config = dict(
    head_dim=32,
    vocab_size=1213,
    init_std_down=0.0,
    beta2=0.99,
)
Each number is 128 + 32 x the weight over the matrix's rms, rounded and kept within 0 to 255. Layers, rows and columns count from 0.

# layer 8 attention value, 64x64, rms 0.238, rows 0-63, columns 0-63
[[126 156 119 150 140 121 135 147  76 113 124 161 115 126 120 131 111 124 141 143 129 144 106 143 114 112 141 136 107 133 125 118 164 170 130 119 135 146  81 159 110  95  93 171 100 104 144  84 119 132  98 148 157 112 118 104 104 139 109 149 150 148 113 115]
 [184 150 132 109 117 117 131 112 145 156 119 109 127 125  87 143 131 160 172 164 164 119 127 145 124 120 154 136 110 113 122 139 145  95 119 112 146 146 129 155 106 130 128 120 133 142 120 136 166 188 143 160 149  91 139 168 136 131 152 154  86 151 138 124]
 [ 74 121 133 120 146 128 112 141 125 111 168 126 164  85 147 123 120  72 125 143 181 122 128 117 105 156 111 150 119 124 141 106 121 146  94 135 126 113 143 122 140 134 146 123 118 104 103 140 105  80 110 102  91  99 123 125 152 124  87  90 120 137 139 110]
 [142 120 140 147 124 151 132 128  99 177 113 121 115 119 131 115 121 148 111 157 139  78 122 102 111 131 135  91 153 146 121 123 127 181  93 100 105 135 130 140  85 135 116 124 155 159 129 151 134  99 157  91 131 132 117 109 150 113 137 120 124  76 149 126]
 [ 56 205 102 101 169 119 135 137 110 100 133 101 113 157 132 143 119 131 125 130 124 155 155 185 111 165 122 144 134 135 141 116  84 146 113 133  93 147 125 116 135 129 154 118 106 116 120 156  89 153 125  58 108 112 118 114 103 127 110 129  88  98 132 144]
 [122 156 179 164 127 138 116 118 138 144 142 130  89 106 108 166 125 150 151 112 131 129 126 161 143 137 118 100 137 111 140  90 122 118 128 130 182 135 129 112 131  79 132 160 100 165 142  87 145 190 126 162 104 108 121 183 144 103 119 127 140 175 113 137]
 [174 117 131 134 150 150 123 106 158 167  81 131 165 103 118 140 142 183 129 127 151 160 114 134 128 135 124  96 151 138 131 129 135 112 153 164 151 102 153 143 114 118 140 115 147 121 117 171 132 125 142 112 137 113 174 112 113 131 124 110  99 141 125 117]
 [151 121 111 150 189 129 139 127 105 135 140 132  67 114 117 119 126 139 176 131 118 112 143  94 150 127 118 111 137 158 111 131 107 141 162 141 173 151 140 153 119 166 114 141 111 152 121 159 100 162 139 132  99 150  95 115 134 129 110 119 161 150 126  91]
 [102 129 122  83 100 154 123 103 113  78 136 131 109 128 127  74 151 183 115  94 161 120 115 146  97 139 144 131 139  90  99  95 151 124 138 134  96 106 148 133  71 109  99 162 130  84 138 112 138 126 194 108 187 161 112 128 145 139 147  89  75 123 141 114]
 [102 128 103 164 112  89 155 134  93  84 113 142  95 166 147 165  64 125 114  90 108 149 159 104 102 130 123 149 160 141 140 128 129 111 122 158 154 106 138 105 125 126 124  94 103 133 133 116 112 152 114 164 138 140 147 117 123 159  68 105 119 166 113 156]
 [ 87 134 157 138 137 113 101 140 144 108 148 105 139 137 108 134 113 116 162 153 143 115 141  92 111 136 151 136 140 166 145  96 164 113 159 145 124 146 135 133  91  85 129 125 125  81 104 157 114 168 108  64  98 120 105 126 100 121 103 124 138 131 106 129]
 [163  94  97  88 146 145 107  96  65 142 153 121 131 134 165 121 145 137 142 111  96  74 131 128 113 106 113 126 110 112  96 131 167 135 154 116 141  96 132 101  97 140 111 173 128  72 146  90 108 128 137 139 137 102 137  97 139 162 156 124 169 121 121  70]
 [146  93  91 173 110 148 146 130 153 113 154 142 151 123 132 114 136 130 116 134  90 138 167  96 157 149 131 116 134  88 111 107 169 167  93 158 149 135 130 100 127 146 122  70 136 159 137 154 121 158  96  91 130 103 108 151 102  93 129 155 159 111 118 103]
 [115 133 127 128 187  97 156 107 119 176 146 162 105  89 147 100  79 113 110 131  90 118 144 115 130 121 115 111 140 106 132 137 107  96 176  98 181 112 121 148 128 212 120 186 125 144  97 105  99 123 190 167  72 179 127 144 178 158 123  77 101 122 124 152]
 [146 133 106 100 160 119 108 156 121 132 114 123 155 149 130 115 129 129 106  78 156 146 101 148 175 140 148 159 117 106 125 102 137 139  91 120  71 111 117 149 122 117 141 120 136  80 104 116 125 129 157  90 123 145 121 113 130 144 130 120 105 148 116 127]
 [110 128 108 136 132 136 126 130  75 124 129 100 109 161 117 117 132 112  95 118 158 122 112 112  99 138 118 141 152 132 129 148 101 130 124 126 107 123 116 124 168  66 158  96  96 142 102 116 128 104 101 136 116 193 111  98 120 137  98 148 129 134 137 157]
 [183 162 171  84 160 141  93 134 121 109 114  81 153 119 111 113 159 122 165 129 179 147 100 182 107 158 121 111 128 157 131 123 100 130 144 113 115 119 144 155  76 120 112 124 131 118  86 121 119 117  82 124 123 104 114 137 122 121 142 133 126 106 113 128]
 [121 112 136  93 132 134 115  98 107 149 135 148 148 149 138 164 144 134 132 114 101 159  81 158 147 125 119 123 146 112  93  94 128 118 123 141 121 109 126  90 106 113 104 147 132  59  93  90 161 130 109 108 148 135 149 150 138 159 110 109 137 125 133 124]
 [186 141 135 108 161 148 124 104 129 149 133  91 170 138 144 115 121 127 132 123 135 112 106 129 120 136 132 127 111 113 119 110 101 106 131 112 105 144 125 146 110 137 125  76 142 129 131 127 119  96 170 105 117 110 126 131 140 123 205 126 109  95  96 119]
 [ 68 122  84 130 100 126 152 101 116  96 154 154 108  81 146  97  84 139  90 117 118  69 120 110 146  95 102 162 120  83 133 152 163 160 121 152 122  96 122 121 154 157 132 134 144 117 145 116 148 147 161 145 151 148  96 123 128 142  92 125  77 108 141 153]
 [110 121 108 162 100 126 138 118 125 131 172 164 119  98 120 123 118 159 116 202 139 113 134 122 124 103 132 120 146 102 123 122 129 167 106 135 150 145 133 120 164 127 117 120 139 137 119 150 150 129  86 134 119  75 140 132 148 124 103 142 106  96 150 140]
 [115  98  87 142 141 128 140 150 140 114 140 136  84 136  88  96 132 149 162 144 138 145 150 136  85 137 167  83 157 130 137 125 126 137 108 131 152 152 135 139  82 113 104 116 116 146 138 163 127 172 111 139 148 140 116 128 171 118 105 137  96 125 148 113]
 [138 139  88 158 160 117 124 111 170 139 122 128 133 120 105 145 120 168 119 154 146 166 125 103 158 140 130  92 103 116 149 152 124 159 127 113 137 141 119 134 184 128 168 104 119 157 118 131 127 107 117  86 120 117 128 181  71 111 123 158 148 130 100 148]
 [146 114 147 154 114 140 127 122 109 175 143 107 146 121 127 142 131 115 126 117 165 156 110 150 105 127 139 135 149 112 145 132 111 146 171 128 122  89 131 129 161  96  85 110 140 130 102 121 165 167 127 166 142 125 130 134 104 136 125 103 114 137 110 140]
 [180 131 179 138 134 144 144 123 150 133 112 132 144 116 116 134 128 114 144 135  92 123 119 155  85 135 140  89 165 164 127 106 101 117 113 143 142 149 132 138 120 154 112 123 122 164 118 143 115 109 107 110  76  77 136 134 124 130 143 120 113 125 111 119]
 [102 133  73  84 116 140 140 147 202  85  95 144 119 200 154 176 104 171 188 133 100 171 128 105 148 144 128 158 130 137  94 143 131 111  50 144 127 131 143 134 150 126 165 160 135 119 135 166 139 112 177 129 127 147 137  88  97 159 127 114 126 160 146 130]
 [ 78 113 105 113 151 132 139 135 115 118 146 116 108 125 155 107 126 140 129  97 130  98 158 136 123 121 123 111 154 116 104  96 111 183 123 122 124 125 124 122 103 108 138 108 122 117 117 140 138 127 151 135 151 129 104 111 149 131  72 119 151 110 142 126]
 [123 143 130  92 153 137 123 122 119 118 126 151 150 114 125 141 105 117 169 142 142 159 118 145 181 130 106 149  98 108 119 174 132 115 113 115 121 133 120 149 152  87 130 109 106 127 155  94 147 147  98 125  91  74 124 112 121 146 135 129 103 117  96 160]
 [108 136  90 121 148 131 136 121 136  86 141 120 109 126 137 143  95 111 150 138 132  94 150 115 138 134  93 134  86  72 144 156 130 132 131 106 138 123 111 127 134 169  89 153 115 154 154  99 116 149 170 177  86 140 118 117 122 159 141 153 126 119 106 153]
 [161 102 113 171 131 125 117 122 119 139 145 135 129 119 116 151 136 150  86 116 136 134 122 133 179 117 133 140 151 134 118 106 133 130 144 115 117  70 113  96 134 143 109 139 136 142 109 135 152 166 139 163 144 146 128 144 137 123 101 134 128 141 146 140]
 [184 108 111 117 162 118 121 110 162 132 124 132 126  93  91 153 142 193 179 125  96  93 140 138 158 129 124  99 118 118 125 129 135 112 223 122 139 121 148 138 110 166 113 169 115 168 152 132 114 157 104 153 107 132 139 152 168 119 157 120 132 125 124  99]
 [192 132 114 103 119 122 124 128 134 127 111 106 152 127 142 105 140 163 136 132 145 110 103 110 136 140 135 144 104 107  93 121 146 157 135  99  70 100 133 146  95 159 109 162 137 130 127 121 116 117 161  98 157 132 110 101  85 139 166 138 161 138 111 103]
 [173 212 134 150   4 108 154 138 141 142 131 148 111 184  91 145 114 144 101 118 137 131 133 165 209  99 126 112 161 115 174  64 139 160 100 158 206 144  90 117 123  63  97  76  91 184 170 191 162 188 118 193 207  70 188 191  80  76  86 163  73 116 104 136]
 [104  92 147  99 168 137 168 107  92 180  52 155  78  72 152  79 136 121 146 124 194 137 159 129 123 166 127 183 123 104  92 156  80 118 188 118 159 100 241 102 138 195 150 119 139  98 103   4  75  64 106  91 137 128 162  78 130 214 149   3 113  72 144 124]
 [ 48 162  85  90 168 133  91 112 200  95  98 133 134  95 111 147  80  93 156 104 126 148 138 133  87 131 119 113 123  73 103 111 103  94 131 117 151 161  71 121  97 205 185 123 102 135 139 215 148  87 150 113 103  91 125 130 206 134 103 194 109  62 119  80]
 [135 155 126 138  82 135 157 117 123  98 119 157 156  83 157 189 122  77 163 122  50 154  83 155  59 143 130 110 169 169 138 144  90 129 144 103 165 157 125 172 132 125 170  98 113 173 118 177  91  91 140 140  99  95 134 143 116 145 126 156  94  91 128 174]
 [189 116 185 186  88 141  90 140 179 174  85 150  51 103 119  89 144 109  94  75 137 194 111  89 229 129 164 156 121  99 150  91 105 167 145 188 142 124  58  39  48 150 150  73 128 119  71 119 177 198 143 127 160  68 117 227  62  76  98 114 211 242 135 120]
 [175 168  93  75  78 113 106 124 169  99  99 149 143 226  97  92 156 235  87 165 195 129 104 163 153 111 118  55 142  45 163  96 131  86 113 142 159 154 103 117  76 120  88  96 117 101 167 147 167 176  76 171 189 177 130 157 179 112 113 220  63 133 118  74]
 [127 143 129  72  75 117 207 109  82 220  95 212 142 129 164 151 118 158 132 114  91 108 144 167 144 131 108 110 198 147 163 144 136 162  93 125 191 184 143 168 160 117  62  77 140 178 216 165  94  77  96 127 156 125 175  93 169 134 154 164  34  72 142 153]
 [210 147 109 150  72  97 138 164 159  97  44 128 134 146 135 126 151 175 176 126  86 151 111 180 123 140 127  98 145 146 168 146 131 168  81 139 146 178 100 193 112 101 196  62  63 154 156 219 122 130 183 164 112 120 113 177  67 113  76 196 128 182 112 133]
 [ 63 248 138  79  86 103 114 130 148 156 119 115 124 205 118 134 118  84 118  85 166 155 159 128 148 124  92 153 165  95 120  84 103 138  80 118  93 124 111 124 173  83  39 107  98  99 158 181 138 173 147 142 114 128 138 130 155 133  97 179  70 110 130  93]
 [201 158 124  75 132 132 118 134 185  61 104 140 184 183 101  51 135 174 144 172 141 102 106 145 114  99 123  89 117  56 114 118 151  77  80 128 128 168  96 145  40 143 134 219  90 127 134 117 233 127 155 148 130 213 137 123 152 100 160 214 144 144 114  91]
 [126 169 112  94 155 170 105 110 183 148 141 161 131 115 145  32  88 137 116  83 147  80  89 136 116 149 130  82 118 132 105 129 189  95 119 124 102 168  78 172  98 159 155  95  75 117 120 151 111  63 196  67  93 109  96  86 174 119 131 144 157 135 125  79]
 [120 147  97 129  91 100 156 118  99 127 116 141 122  96 149 232 102  90 131 118  73 140 128 140  89 153 107 101 175 183 147 111 121 176 162 129 198 129 130 163 222 131 132  59 124 160 178 172  69  97  95 176 135  75 150 137 105 160  60 122  29  63 119 166]
 [145  73 169  92 115  73 158 133  64 160 123 143 121 124 164 110 146 137 141 166 126 116 124 134  93 135 117 141 128 177 159 169  82 101 136 132 111 111 228 164 149 175  94 156 200 102 139   8 100 106  62 121 126 203 143  60 121 209 144  52  86 115 162 145]
 [153 214 143  82  87 160 196 125 138 118  88 224 141 137  75 156  80 138 157 136  73  73 122 165 104 110 106  82 164 174 158 132 140 170 198 103 139 136 161 106 176 153   6 135  78 158 208 144 119 180 124 182  99 144 174 124 135 150 193 134  36  80 170 151]
 [172 172 103 114  30 117 179 135 137 161   6 181  92 149 144 129 122 196 148  76  63 116 139 150 166 124 119 121 156 113 169 117 104 170 143 141 185 151 137  83 154 111  95  46  90 184 203 128 124 147 125 146 141 120 168 141 119 135 156  65  85 147  97 128]
 [148 186  93 129 132 106 113 193 141  46 154  41 175 248 101  85 155 176 144 171 137 134 126 160 139 107 117 122 125 167 132 119 160 157  28 113  47 137  85 153  95  59 139 164 117  66 106 220 160 151 190 163 112 194  94 147 121  56 158 214 139 201 102 116]
 [103 143 168  81  84  97 146 149  96 180 132 117 108 179 100 119 135  54 124 117 132 163 156 163 119  97 113 129 129 133 137 110 110  98 106 131 115 108 127  71 147 136  26 122  67 151 152 115 171 205  85 151 160 160 108 138 119 150 119 124  93 154 149  99]
 [ 97  75 144 165 192 130 137  93 132 129 161 111 140  80 140  39 103 102 118 131 167 132 109 152  59 140 129 117 120 165 117 185 138 104 144 106  93 129 127 163 138 132 156 128 157 146 112 130  97  95 194  90 165 154  44  65 113 164 116 115 131 189 150 131]
 [118 159 110 164 111 156 103 153 149  93 142 102  52 175 152  97 169 170 127 117 184 127 156 116 197 119 135 146 104 107 103 153 173 201  75 146 106 128 120  63  72  65 173 136  98  80 106  69 158 187 146 104 107 114 102 132  99 101  83 164 193 188  53 104]
 [ 75 105  79  91 153 110 137  54 139  99  82 176 141  49 137 125 113 104 122  64 103 158 110 122  40 130 121  59 158  82 124 159  99 109 163 117 255 156 133 128 188 188 167 132  90 156 127  93  85 108 150 177 140  67 149 120 133 134 112 112 145 114 101 125]
 [  1 147 103 106 167 118  88 132 108 125 149  92 128 175 147 155 163 106  89  91 196 162 138 127  98 130  96 135 126 104 114 153 198  73 100 111 106 163 153 162 109  52 196  83  47 115 138 144  80 128 124  78 136 201 100  51 239 150  58 183 151 117 162  88]
 [217  55 154 107 108 119 132  96 120 179 105 147 160 116 167 151  91 132 104  68 109  97 121  89 176 140 127 165 103  76 101 112  75  65 152 132  77  66 147 151 180 159 106 149 206 147 139 155 132  88  96 101 146 179 117 128 124 118 217  93 121  99 176 126]
 [  9 142 147  47 189 111 143 109 103 125  67 121  77 103 142  80 133 118 114 148 192 163 112 138 116 163 121 103 146 113 112 150 110  96 154  91 110 125 202 108 141 173  99 138 158 108 108 103  88  69  67  46 127 175 118  76 170 166 169 101  96  92 160 116]
 [157  74 170 197 139 141  89 142 134 104 226  93 126 165 122  60 177 141 104 120 151 140 127  97 192  89 125 124  88 111 117 138 156 113  77 118  75 146 107  93  75  46  77 177 135  52  78  74 176 155 152 107 119 149  63 126 129  91 121 161 251 183 136 108]
 [107 167  63  99 145 123 123 123 137  95 127  89 152 179 175 113 148 214 151 150 173 140 133 139 105 135 103  87 122  83  80 180 124 127  91  90  89 167 207 134 126  78 133 189 110  73  97  86 118 105 118 109 106 167  87  88 193 163 120 191 130  97  69  82]
 [155 146 110 126   4 168 157 115 107 232 138 152 115 150 133 219 121 125 122  58  12  93 124 130 135 121  93 168 157 155 129 100 129 150 159 139 158 140 142  94 168  67  75  78  77 197 180  97  97 162 133 179 146  97 190 177 146 143 129  95  98  85 121 138]
 [180  87 154 224  84 135 107 162 125 103 196  76 123 183  80 144 162 148  89 123 120 128 126 158 153 113 137  86 101 176 142 102 164 166 102 167 106 126 102 108 148  41 151 119  98 126  87  81 135 176 136 166 184 108 108 185  48  84  86  80 186 220  97 120]
 [170  48 162 104 181  89 129 111  70 172  92 132 153  72 184 101 132  72 138 128 119 124 110 109 142 141 151 212 136 145 140 154  85 101  94 116 124 124 146 174 126 185 129 141 203 105 116 163 103  56 122  77  94 143 121  91 105 183 144 132 112 113 185 164]
 [170  70 128 219 161 169  81 122 170 135 188 110 185 114 145 114 115 121 113 130 147 124 113 112 151 124 166 174 101  68  78 134 127 153 138 181 115  64  84 168  85 142 196 141 156 150  62 126 160 178 109 134 139 112  84 158  78 107  98 137 186 202 101 115]
 [ 86  94  69 162 137 143 139  77 119 145 137 143 128  68 143 200  83 147  88  59 102 142 119 104  96 175 114 130 129 131 117 153 116 154 216 123 193  79 125 105 180 144 113  69 163 231 153 155  55 127  73 138 141  64 141 170 144 130 116 105 100  94  89 150]
 [171 144 180 108 177 153 110 136 164 127 162 138 162 132  78  76 129 102 161 137 139  82 132 123  98 101 100  92  87 123 102 138 136  79 132  79  83 163 122 180  98 144 128 167  90 121 135 154 186 126 230 113  91 193 106  94 200  93 138 178 190 156 189 103]
 [ 99  39 142 173 166 106 148 134  84  39 150 127  86 100 117  84 112  56 165 140  97 103 116 131  61 143 137 146 125 200  87 171 175 219 116 124 114 105 118 150 166 156 235 147 152 145 144  96  90  72 195 179 165 188 121  69  67 133 132 121 184 172 118 174]]